From a checkpoint of a small transformer trained on Wikipedia.
Architecture: RMSNorm before each block, rotary positions, no biases in attention or MLP, untied embeddings, normalized queries and keys.
Each number is 128 + 24 x the weight over the matrix's rms, rounded and kept within 0 to 255. Layers, rows and columns count from 0. Numbers have three digits each.

# layer 3 MLP down (transposed), 1024x256, rms 0.223, rows 989-1023, columns 0-127
088110143111137133150128143046110116145125165129112128140124141114111114107149149108158133124131108111118086105121147135118168161129088141190140134119101122108132109128113114117104105143089134113139132149087135136166139121166095152095130081107152083126137092125107163147104120101134129117111086120119147120132156160149143159127154116110133119187161140133133095128170081116137090109098
123157132113156157175139116122117144095120159090125149102109101125130189148153172107173101122126109148167175151160124146158136128124122151109123120173077169113151122108127121127131120122140097110074144142128162173112147131147109128164159114096132101146113123153121114156091152167129081107104129141106130131154130150154142124089145126101075110145143137120131120183181146096144145149134
164154137134136113154120125104113180147115038101130097077130103165125149128152169117118144137106128093147177139080147122152147096105121080149119095090091151074142100153132139137135133137121136144132135108122125177169126119109136129121148113105160070136114104086129153165113103129072112137131163124136109143154098099137146133139118082155147132136109106141121054160117135092162112127160
111103097145118078109111160125145127086123120092144130117173162121110107130114116114127108152114162139150122154120161172150101124134132118141109118129151187112122109132071152082130116148149110125149145121121130117123149117099128135141137120112146094127164134123098126134140073120145084155097114112133096094166135097122109144123132060120096157134136082163143165106116110126154147132120
121149132092170093085138130130152147161113088157148160140165098136133121103073128099145169097137136104070127129135143122124108162116113129139134160103149127115137162151143100149143167159165139132153160132077127140104147149118147127114145132102107159140139105127128159134136110159128119129125151134127122135164110172128129101142140178159163146122141149136092162169134159128127146182174
144110147088127158116124114120154114107139099085097147073145150144151149108124138091135170103121141140136144143131147126133132146097103108157107121149104155132124125146124152123148105147157095117091158204123122092136116107124139097184124137133128138127116179111101200121092102214146154114153158115111094109153121127124111122107148120114116094142135114116158121085150120115107105142089
116129046130090096147117112134129101116160160101122126129183096077132131139142091151140111118131144092150155117107138130122124134138082123128147104095116152126077125134132118131096134118154118143113133153121153156163131125085099163107096117141173113087108148122123127132144132080183124158114126094150135096151128103134139102119069138093147118096148132147130151137098140152111150131097
129125146122113096124100156099157082148115140150115114104191119139166116099106126119118132116127140087193110125130113130168160181113160074102135130156126160107119152146141112084120091146127126138119167130122153132148123093141183114102114143156143129117120121111112116149107140127125108115103075114126132141126142084121167164094127143118150123075145117135121118133109112134166147131143
079136168146126161103164155146146146202078151131159134133127126135143114114110121118091126111123145162110138095130181096143090135158105174122163145086139187134097123165130143111141137135121140170055135139094121133136129159106082141126119097119164182127163127106117086169126142152172155160113138132147170127122108142158116106118127185121136134121123146112172144132151121183160127119123
108102136148145124163141145103166168148171136119145110159156110139133141153125178174121098092101190097091120135159129143135166154127107137149128127077143076128116164153069140140129097121117160148129135112101164077143157102039132144091117139126133098131115122117100134140133132102122124084105125137098134133129114161130108162127139130127125147122101137098150105120117095159124142142150
105122136142144104086173123122094108125071144130139169112165148163142121155094096126141127133119124172148086109144144155149107156138127112148110113135100105127122121103098086114139113124163114139136150109125101108106127150142104082099143111120091144116131120123131126133114147154127126142116117133151087125146174138133093169131116155117130090114103125156139164138096129096142118132104
149096137155137136169152119126090144101103131125112110135111119138117111128141108120147133133131147151093134100176117123090142153078099140088133135108114093121089151154128134131094118090120149153160133146133142117121107102132176139170091110144108099131126096125140117111116095103147137121118109139077092105134125103138125135152104131117086120104146118088126114156136146077160105142133
156152129121118129104122162133154118140126109135144131149111139080099167143115122132120116124131128105081146154150143139142167134121135107158144144119095153124122138120119131151181134112082114134138109118136146121150197095156122128134173128131158131163128155111124136168099127121101137140073136093139151115140140133124155135123093112131151119160102160133138088101142176155107126086113
127125104129136111141173158097121102145106137098136086136137133138118128130137128136125130099130128091146105106135149151140131141148088074150122140189141127089157140117170132090136154163124099115126129133106124159165123104153112110117157139094135113108113088079161148141150103111144159161155139176135118081149097109121125103137133119107146114123114120092138105145153114113107130095156
168186150099134150140179109165141117148132118141131096144135134128112130156134164110139124108119111171122143130145121117141126115169171142120142162170141092139127159108082153092158111114132133121134084139149153105137139140124104192139135142140116102108132133113131098172133151137101096134152131134080112130136103126088153161108163130129135172146078108114112169150099122104104163122169
160179144145122137127166136147120141097060138118104097102122103130115122122122102138135096123094127100160146129149124107154111160138128111137138118110097114133139176194114119137113110106123122155129142145174147110139145129131123091122114180157132094159101119107137115139150132169119101140122103125150125080123096109101118099144096080106111146107094154096131127140100144138072122157110
115106069107118113136106142158133153135125136161155100126150170104129105133110147140175171116100125102142152131123117129073100153133122132158166130133159122118185165136140136112122116112106145119164145156113140095133119135158108147101137117117176148123094118083128102140141129103112126150122141159158156123138115112098104166125093159119124122107090123135096137101130124124127127154143
170114147111114107143149138130153134143126130124099154091129118144122102164105159142118106122118114149142110111111118151152138152111127141190115120128105129141131131125162102138174106182153125152120116131123117087089123164147118131122144144115121127092122110199112124159098154131101134114144163136172123140139153159120169115112173144122135093099163170089130091048152117130153147110168
116133139131117117119136123084158120122084151132112126133130149122138141127136169120137084129113111070111108122161089149106134151103089152124120165128139169141112121099106118157160150135133126137150127127155137103107133125146163121138115115101129114114144134111096144141124094136090112100127109101132134096122117120091119126139103137153134157126127139107158158138140128144129100161112
131100144099127118123119157125162109178165112126153131115155159111130163105121104132092115116089137137147119131131140123156120175143149118116106146116148086107117115132110114128133116129144142132112139160114111160125176151109145177166135126108141113131136132074122145167117122128095151123181102126099133107111130141123161135163135088161108137135139125125139135167140119098106122151138
103176120147152129099093127190093105117133121089132129096095138169130126147118107170073136119113147129109093179145158135109146155130127120142139075165123116147128118108109131159127097082123128117157119108116120122117130119142139134150106129167150126125118127163114107107067096123105125155163156136120161117104127094125157105154089113111135124089087107129093115140098149140126121109107
091146127171157108139183104131121136163122138114148103158155093120142109118115150143106102106137160148134109143137066101141150115139103145142133111085170140117101145123084148129115132149132148165112159086206157146149102102138101079124099139130129116117144095146134129119167150131123150127128116095104165127133102163150127166136153104104124129090172149053153175120138121141148157108135
144084126110082137094103145145146115107119138107171159148114134113120150121174142118111118111131131092114156086134122150117192173101167129130131130115119180106134170109118138136135115162168110084119121168093142140163144056153135109188170140155140110144151113126127093128116118075090107136157163103117146135171118130090124151092143113138118120182107115068136119122115136090127174120097
092114141081122124145175158139158153176150155183120126104116128094115121131102074098156136150130116121088128125110125090143161119135126139154064131106122171142141153183124138154153138163168143127103101175119110158114148100143162095136138178114133141129142118146115128113131126111150101122113147164137162115163162122173141134136100153126079181118182161119165106125076120141115124153142
110103196119167113135159146125148145129144121106108138116128180109126111082111125116121111113136184158108116099134124117121140093102108150167115128106102166121156198118157100105155140114092138135094128114143135153124154122154140116114089161143170097149088100167134103135146135133091115096161116111154143152127152101134138134154113142075163154095156143135105108119102121131135122151143
113124107150130126113196161129122107084104166111160145104116185132119129097146139114153139150150112122123127161143077148115118183151123088141122117156124118158139108098152126113133130156134104155137128123167133143133153153103132164148142114166127128115068112162122112093148106127107131100126140121160152125111133144115142108182114106110108104143157131113122130129138122096160144147084
132118150117109130144125104135145146121157155140161143154134135103136129108124086176087090134123140121121125140143142148102144128134136147092133131104116154136123167102114147148108118081134166119154118113136119127124146146110102148120110110154134120162126128159129131128093160165133119149111085127180139138090115110083131136146107096104172159117130161179162136137140134124120089153137
139142118111164067156114132157122151210159113152144099093159152091111129141119177107085128117146121158106129097134142120127141121131125130148156114156097094169120130105103123156121145152117121089095084122090119097133123125109121098115127131137150127186097100130121104179160145125079164103126137105082116104138142142164142161114111132146121107155127130170130124121185150122124123165127
141148072126145139139147109132147124133143113119190140106113116100127144115111112151150113150113116124130139137091178185112155166140120135131102134122099081154132117165117093104150084150165123099079138127126115119130143136127075148154160102119135128122079125132091124150071084123106109095087118151131118098110109113121135147131118134177120110107096102083110106144150118117105141151080
210154119134129135115104077148131119129175141144095155073148146119160144111122116106087141115141122107148134144140137130127156131084141135188107102153103079114140118137142098128142098134126086146117131123140129162076120153143148145095133143151137143171142118139143147147145111096099123143116123132101099113162125132124154140140155109107125107120122138115121102150139152116178163171112
078126100166096076118127122097118122118104112127133104136147143110149117143146153114124112099101157124131126146166138184188141140130126096140071135138159145087174141110143082147156076143149110148139164133109101113151131138147125145137106122159120140092114115106129125159126112146123172126103125148140166113166131174119133147137107115129139138088101138131098096084105130118169146099115
145164105147138135095091125154118104144096150155151117121074158122090126104139137108095125126121106166101145163158148163113113136146119148144128092129111165136119175147127136150119140178125122156120113143170117068151119148129151081105119142115153168144139122131083145135113148125114091095115125141097152115151111150164143116135091099133182131126151089104129138139106172155134128116166
151163125139157077116130183121169105130123083144151096116134142114097102121132106093144111180165103180099144154124128104102107146150144092158144117134091186130068139114106114104114112137140068136104142133140077108076144105167162140165111131139130095146141106104125147107168147153109137087139114111133104116140204138134124132112135132119086126140151155110103112142095145158104149141151
108099114159121134093133124145098112120149130116148124106103104110167125173136121113123117082135108124098077088153103110100099124112120133155112123106122170162079120119135090128138118124144131143161110138128124126080143127146116135126145150097115174122099129116113126136103119115152096131152149156120150098144101130158145092155095120121129186164107113140135102152085102144143130125137
111136100125152120126153136129141100083122102139161113092135124100137140155150152142123136121114151127126125109124120128110113134100151135112102125150124154145110128118113142088141151117106154137177148092090145141112099113118147131141181155073083096161126103141121117109158107149114092120200102117163128090110108126113148104089076139083118132128146092136152142111150150130075116113139
# layer 3 MLP up, 1024x256, rms 0.226, rows 990-1023, columns 0-127
132129121138094167142127107140170138126150112120118128132109115084129099133133140099119095096106110105103182155118110129108142152131098106144115156145142183144142082061108133156109121089175131154152052061116128139135149131168117125148109112119131146140158209116140139142152136140085163136119170128174113154126136136102129150163118140153084133163173184091136082111157093118187126126125
169172130104156120126142078083105147162144126130147151136106101138120158165146167101099166104096134071146125119105099136134122110146122105120128097112085144171130141126144108147112152119114149145125136173116129124148146106124110151133168125137132132139127128139120113122118155084144110182140122161130117161126146138087136112162114129088123120115129116110127137172131118100164132120136
124149153147119096162135099126120169134092143125165118102136115094112147088147137117150150202146139137106139064137128120155079122164118126106152133115133111118186112122142101142093116141141163118144133164113132125154130156115151115128163119129146093078150121158115109127114151128131162122135149121122107121157134089138105080107149120138161106138138137127097127150180169130133165165150
103105115162096093088144139139114131134126099166130161142125161117091137159129121166134103115106116097131134135082149091156138135138104116120144110104112139147137105136120119138142175170172156121141091129110174144141123089095115132105136119132115145129140163089122189159119181148124145129093137116185131119140091109142126169152139154122131141123136128162114131129139170140129163099127
132117131197147127127142134116148135112093147128127136079085145151144131107138144154114114131129096189148164170105129116132129100170118079133097105126088118157151104167125155149100123098117148108100117148086094141123134107171127121101089098150096155104133090148139137146126125141127107103110128137119134147109155140125130078148152109139098136141112137164132168132152143120141080148168
138136111088103132098132138115124113160166140173128108108123115088154091106128109157079118119138130114136114119111093135123124103105113115131132162108110075143083097117128143133137137140131133101134090122157095148129142119127110108128106133134188138092166082107146126159066129106153158144145111122188143122101101145163133130180159129107105158094099153105159135091137161105097108136140
170105099130128108090162109103129164150115142124111141127157128105117142129107127130141124174130103113102166078129102181130098129153144137096121129152146143135120122126135128155138109117095154109156117107154096150097096126118125074132121116114143134108119101114098090132128106154178093170073129126129121128131126145113158148121142075107189154158149106104173126101130142112135134126131
166151149123131136149166111145115143150132106132158119144151123113132088164139091131103145104123114175089125173116163149090165140129135163141159092187150120122140101118148181131147142130111108132123125103122150089115148161156131128162141155116093148138156125144111140120114138120190167107121167119143108176111105131101100080109130148064116131153117108084106150092114143118139160108119
143109100118102113130140111103135153131088145118159123186111113099150132138120126114127137110138154098141130153136135109148138114135134090125144135123154098130145127127133157145148122143128108125087097097125121120153133131086165118084099170092099148158156105142163170107152162120133115119121120107092162182094134115153152155113113107100105107116134136088180108160100090141134122145142
114140135156147168119117163132138120113146098141127140133126111138119133134110143128170148112108128171098123171134124148120149134125126104078138085167114174152145155135106118132130150138097092132100064116163144088120147109117134116162155091138137125151128134102119129123135113091115138101124161063110112136157156105109146142143089133121136128113131148162149162153117162157122140137145
157103135124145171162123117134126119134162117134121150127100084118111155116130088128152136115150121165147145092129120069135127130111123124166128181140164125096113096120134148096141101118090142132118123150132145110111117160123117139158126128108109152111115159122127116124135150141117153171112128096149135114158124106134099131086114170169124129127133127143100125167107168117142136112125
133116086149139098112105150123111103157127147152144133130122119123141136108154109117120129143136129084172109139146192137163134104129168113142148131076154126119102155083147127133145086193107135157149161142029071146133117111177133142103111101104137183114160147142153085120133116133128114150159119177146132148126161135092106150139128168068112122141113134102127131105104109116143131105132
132129125143119108122151166081088124137145174107126134071113099127156143149124116146124135104127143154145126151119107122128147115123128146097122106137078102097147104127101116112118136161121122109165132122134160100112131124148179106115138124127136141105108168146142093203110186134122109145113124085162167125151099155157123109164083133140130136136151117143135171102120108132118118134163
075115106125126069128125171135101124107122101150094132101163141155131094160149097132098124129086108123126134126135117158128111094173123148113113137157103137110105135140171079126109167118122103178129110133119156122161119115118099096136145137140122150136144130124119144149166134129111178131157110116164102108115140127145110133135092101130124156082099157086110126135138093131136152078127
119092111109133101179121176136120132130113109096172129150160069112131130149143129136106131110152158125109112105139130157135134121112145115147148142129115151095130147094138103153111120117116138107148169102128162151119090175098138093124165181105161110141114142107117070118101118112135153137155153150126109105129087165115150103140082116108161131126109178094112095121163116102077141082109
120095126100073153141112119103184149182139090148108160118118124142131134131157140107167094156152146140109097127116118094185145110100134138117119149165095147112119099107137118181105114139140143117136116113113131123096106125175131122100124095155100133137153155121165128108113150140136117139118158132143147115135075086095133146073143144102157113125141149124128108082151080151142164127170
131150111155106145097096169079110100165163135125111116090113126105085151127184152190162145089135129120118119139170119152157129100103123103124103091102167150168128125154126133103103134095162122109151139142129109118114114110126094176156155170132137135098131109152139120135112164104126163169152130127118093141095130131131104146115151122096136140166143131122169111108124125168081142108164
138106109102114127144144132086142117142134138125134102112108121092106116109142117131185104092126147109131139123122115140119107158121111113158113145122085139134143165115153131116141156107108115101134147143139135140123117169119143159132099107122128144116133150139117090149123135157127101097129157104139147110113115092122119122108158120154124137123134112135106137176122120137096129108117
128084091132158132135142104125155132079112134107140097130091081179116149101131138149089137115138107152133138113129124137132103144144130112103132151103110084113133134150121117116157107111187151103099164153136105185111101114144152151085112159125150111123140146123132126126074098142148125154100104128123131132146164113102090118161115125117096151117116161139159159116116120136159126129149
129148100159129112151106148149161105134132103138119107136164144079128136120149141162143146092144161130117132118157117151179162139168078132126142109121147134124106080131110136140158133121115136147144137097136121178150128130124140137130146091122154131117138135140129111097172142162098129166156122098094137102115141115058135096115129151114120120126128123102116111123179171162114159100142
099119138126160143091147110102124126140148128135117151170075148136125113167157130121103148165161119090152114167122119114150119104120138135107130125104131110102103130156129087137121113102159115169151122124177165109137139125161134088089135150109162132134107124152104130113108139117141165204120112147100173146138120169160137107145145120138104107155121138169129140125149135117174154162179
144125092097127129176121093147131140164121102110153117101138144169136158118136173178120162152119136095109113132184077155134135140103114134111140177124141141161123115109127112091115176127134131126146113125164160113108110092092110140108130081122156138145109156100112129143128125096129163094136164123146139109136118121168085138118133173191154113101139145128102112133170168132111120128138
133123143120123169132112151101115151141158119121118113143127114100110101133128101125146123164133111118091141137111104138119132112119146114108116127105136164146111160093129124153118106130118133160150147126113094143159125074124173123103160138145131183117118140157076125112072118117123163111133121125114203134177120080119115159138123150116117166113119116111134098100104109154118118107167
149099107107135109151148121146142121116119090187123127123119150062099171117107138140165132122092154109141121106142132162115117123145142151126138128103114115129167129123114150126137138123113111089106112164113127133130109136132124139144052178145160097178152117160143093146139118110066133135167100151131100173169137106137121105130157154069161104126150155152102086103138108148211125122118
094118146115131065156117089163105141137119148106132125104120134124123146103146095134159135149110156137141153128128067128136116132118130107121139143157112146124098106165124100104107130140124102104125125122189156131147077110151112102128128146162158152125139102126125133154137178109101135148078134121113139126127113134130084148150146163088100128153154136134114133125124088133158154140151
140141113091118144131100145104090166156141135132142090146174153115126156145131154173124140103140166138138138122170166135086137147112147115124161120120135082163147114083140152183092122123078135130162143137135124124101123131130156134128161123123128171104157129123144167117092141097141098161152163132123098088122122113144071168122120144100128170151120141146105153112111118143109110146132
143105125144169110088114120142086066068107100133152125145138143150143116150083144138107184158137131118103098110145082109115135129143134119107145139120130103095167167126118166169123163162135133131113067080125127101150140111110105103175089132141114099139155138130119119118140150120156115099184166110130116133150132120150094147102101141092150137101139159111126125179122118142120152157096
168125124142116143164136093126123186175101140131129145156100155154139131168145165118113117109143119105175117158142161133101165122141124124089141152149124057120136137092135153138139125156175126087107150153095141134136147085137104121111148118153133115116107081145072140148131163113154088121127098143099110128158122114173107113121134111139082127158072098160118176115156112112113116111105
140097133122093128128142125162124120108124124111146139114124146120142143141094104178125122118058136123106143158150166144087116107109125176116142137183129123093116148115135171130121125153116153149157146099175115160125107119120145122123118163106138136133095161122101148117169134185166139130156103141185119116142158126101137131127103136119125107150101154087117120132138067139088158105142
159094107121122156112125148103053084076176121104135125146130072160132144128162136094087124130137123140144127143178142132147140160167170090141053159119124170115142128081150142164142107175122118121147156086139130110117118106160120181140121110118146076124112164147136132161125095105129124144130102144107102106141145106113114142111115127116124159165131140058107145093126125139141170132149
115141149142173094121074118142140125179134100125151116172112144121131154120175143151123105141134125137112133121151119160129140114140135091111154107146101108097115123118128100110094125109151130145133144104130108182110130130114126139160107143160108129138126164171099128137106123146133110125155124152101145093146093132102150099134142104126146102168155098127099123109158131104134132116137
162116131108129123158111095136119112126134143165121109135127148093147101141163110120091163145100132145121109155108150106161119123131122139104198122137118131119151121140119082117131121136064144124121133138096128085164154137125143087132185136121090114121140154146153173131101159191137113125138120131059131127148162124145140107116160120090120118122162132111101161084137122131097130182136
108089142146102148145118138087127137124166104102102100102128150114160176111151101146162119096160093099133156097155118135163106105112142139131155160130146153154088134141137146105142115135151130147134117118113118088156138129137161080109149132159096116127131107154136137132144109141108169131127145110144108150118106145151109130101166123163122146110125129119129128131121107120089103101154
133090147080128158181154095137139134142145139158144166109140148155124135127110163116207084108128096214100127116114151080147137096128106145149111112122138106106152140073050112119126159097114139140141131143118152138131097108098174163145133179108133149113118167115161143174133120137147101121164112134133091148081139118131109125163111101108124097156124132156120108110076056123139104142162